config.toml
num_hidden_layers = 9
num_attention_heads = 3
intermediate_size = 384
parallel_block = false
init_std_down = 0.0
decay_fraction = 0.805
decay_shape = "linear"
dataset = "wikipedia_en"
Each number is 128 + 32 x the weight over the matrix's rms, rounded and kept within 0 to 255. Layers, rows and columns count from 0. Numbers have three digits each.

# v: layer 6 attention value, 32x96, rms 0.172, rows 10-28, columns 0-31
# o: layer 6 attention output (transposed), 96x96, rms 0.156, rows 10-27,42-59,74-91, columns 0-31
v10:153124138150176104113092107156153121096120122152116134120081114155105075087102130094079166118115
o10:140098122129067120134147122138096076139099137073186130142138161152155122144183155152165101216144
o42:122103145141106121125100112114159065103148148192134177150155111056162148145113143141175087130148
o74:138142084133190110115132156122135160142119123164116080094150119139114119095155130111086117115137
v11:164164068133174160166159079131128182183150144192167126120092106064173119176090197157130159153098
o11:124077118169050138068171115142122124124130147138092099085123118062162130113179150079126094139142
o43:167126127172106125109187126129096068141107171154144112126119143062118149109146142180138080153125
o75:158139103138136122153140076108123117135158156112178114126153046103161141165066156164130102152124
v12:153116112132176155157147155094087148180134104146188066113124105105124146117102097066046083108107
o12:146156145103076134128128126085151146090070120180099040064096128103152177140113155124131177132115
o44:108108086152175102152107148176110132121141109140098124160163176055163123129144146151140134098148
o76:150172136097186112207127183098124145137127102109176163128190101140167103076064104067082109088178
v13:109148155151128137156125137141103109133123076096158165137144153197142117183120108198115137131091
o13:138186145107084108142191071115127118101109136163106122128143130178133121166162116094085140149178
o45:142110114109167077123161200155145078123072132091168159125142079154117100076107160163101085112104
o77:149136163110135142136103081123138114129077128089151092139083126159122191110133097134162129121146
v14:106112112102077147142109158118108083152088215088108103156102127120124135165128127162131144140157
o14:109094169129178144093176149156097091160159135167132122112138082073126141130123164068173095132151
o46:132089137074074103162147120144161112083123192152091129156119112200147172115121110189087069104228
o78:107078155145143153092112142154110133182173187152098125151115137119094157129116130121132134130123
v15:056157190166127118091172096098201157151182145110190183166141121140134122089081152151059121161163
o15:111179140099118102109140112160127203139145124121139171127115105174114106144076150131093122119080
o47:145098092134058070102136091090067144151100156132150182145151104199142181121122131168119115102132
o79:110113098135144143128129117148147144158159128129123144122169141131126148103122106154089127127138
v16:113111163132109168081176104139087133122053136221109112147131126095105109092064127173162140074133
o16:141113163171114124154081150142110123165108136122097109190156187078091085090141149136157127174144
o48:166165120134116108176167137042115094150167077109108126124077127156169171121109079095072087120175
o80:085122102163095148109144098114171158081113116174160108143149110134136074158200131055149103162138
v17:108108155096085163128128103139126147160127144202112160116070163012225099148129100132117123155092
o17:118097136145143130158121166077099108099174129145072081111115115095134126140128117132128086107179
o49:162074141137172095108144149120085082136116117084136140086137154084133127189119149136133076108149
o81:126103121139110175101168145127136148144089138073133119159080112053116082145129131132126102139067
v18:191109130086088157146150086075132105124123130112086124083169068124152079150113132191159150128070
o18:084130124088149111123144074111155154154118135096115101174098066149108155125176140159089161132130
o50:168169096150161147115124092144110099159147121098154137095175093140094115099091129088104080103105
o82:114131110155102110099156130135141120109115095154123132127155042088115111174113099132123120124096
v19:168133118135158079090095181098117129070134074096111114120156122094130157113107063131121100116082
o19:113167192134146098134095110104138130115136132192139115068120151101125135086115148145102098113134
o51:191134129114144115148134136093166080188107078067138159084182088131118108165193081176158150082153
o83:136158117129141091204112161104140056081126093176076124103158158163111167127136132145102140094135
v20:106128117142157131178109111139115125142151117178114157189143118116140154160126136128166149094126
o20:163159104107169133115117206124116084097103108170140120085123085106155082131128149111146158125109
o52:148170039149082111156124141083119151078139087192105141112149089212153065146133072093126170160125
o84:151205120162170175156128123143118121146194134075176167110115080091153193144099121150176095103108
v21:097168134117096142142139172120137049145139127120059102135126143053210112108131139177150132176148
o21:123149154083123154118085129120148066130057132091076147082129133152125175132097114158139163132139
o53:096176145130072137118099142161130132119082112112064081124134135106124156154137074176079153130041
o85:116121108144095130198146101065105114132159141091097060144107136144115149123128076123120117139100
v22:095114067076066072128184077083078106122146090094085049129127170167146128084112114154128104148119
o22:149116158128130178126117158144148145142092143102122123106174182069128125102158169060118094090078
o54:119085176136119157140117104101161125087159146105071053151078105119097104078072113183088080112125
o86:065111151119158107056120080176086162149146085109153180094132100168066106105100104089121139152098
v23:100149088172148132183087104148167106140078168071098138120113151144161179134088132134132123093090
o23:141123119149084181160133078164134119132145169094167142109143159138143110140122129166161141116140
o55:112146077073102132191107179184139207114135172089147170101124169125095134067166124127131176173167
o87:125103088166137185090137090091084080137141077095117119135064157166155213168156126181176107138088
v24:117107089118180147119140165098156129134135112109077076084104108165139097096150160160117133097209
o24:133130170157009137114139138122141122103092129131134133158117124085153120160160149140115114072104
o56:105133132124139101081120142137138095098169172097122081127098144120171061154101140099157152114123
o88:153128112092075129111141159114157118139064115158079053143097150179125168067139200173124143216145
v25:156142135069138162101111144107130097112195079076132136115150103126162069127111133130071135186145
o25:125155136144081114119155127157105132131135077167119105110127091086118113145126121128122129134130
o57:087178089079206117136075115099174110112126095140089167141125096170133141129060094115123066090119
o89:160093080127107110153106110109147106116116154122088084112087156148155162167121117177081164143144
v26:106139057161103153106106103112126137153069113120125136133149095148162123148169138151057203081082
o26:153124181174181188157167085139101106105149115033216185153121077177102137090175158081134153108129
o58:141123115138147128140113134067125118163152149128082118173108130126128104142170132052121134179071
o90:179124161155143135173062053116127133129105140099114097081168095138163144139104103150119085081145
v27:124114140189122079125104087101107161121136125127122053123159110124096147104097100171117133187149
o27:159179141139143129105103095085110134176089131080157152123179135166086116145120141132098167145053
o59:149109168105095124157067113087131144157155125066083142076148183118126154156226151110138192107196
o91:114133202128202163093168086151136147134142081105152167145160071133136090121166189117167120126094
v28:112170114086179148144139125137104143102180134081200127068104141092138086138127139136163097204126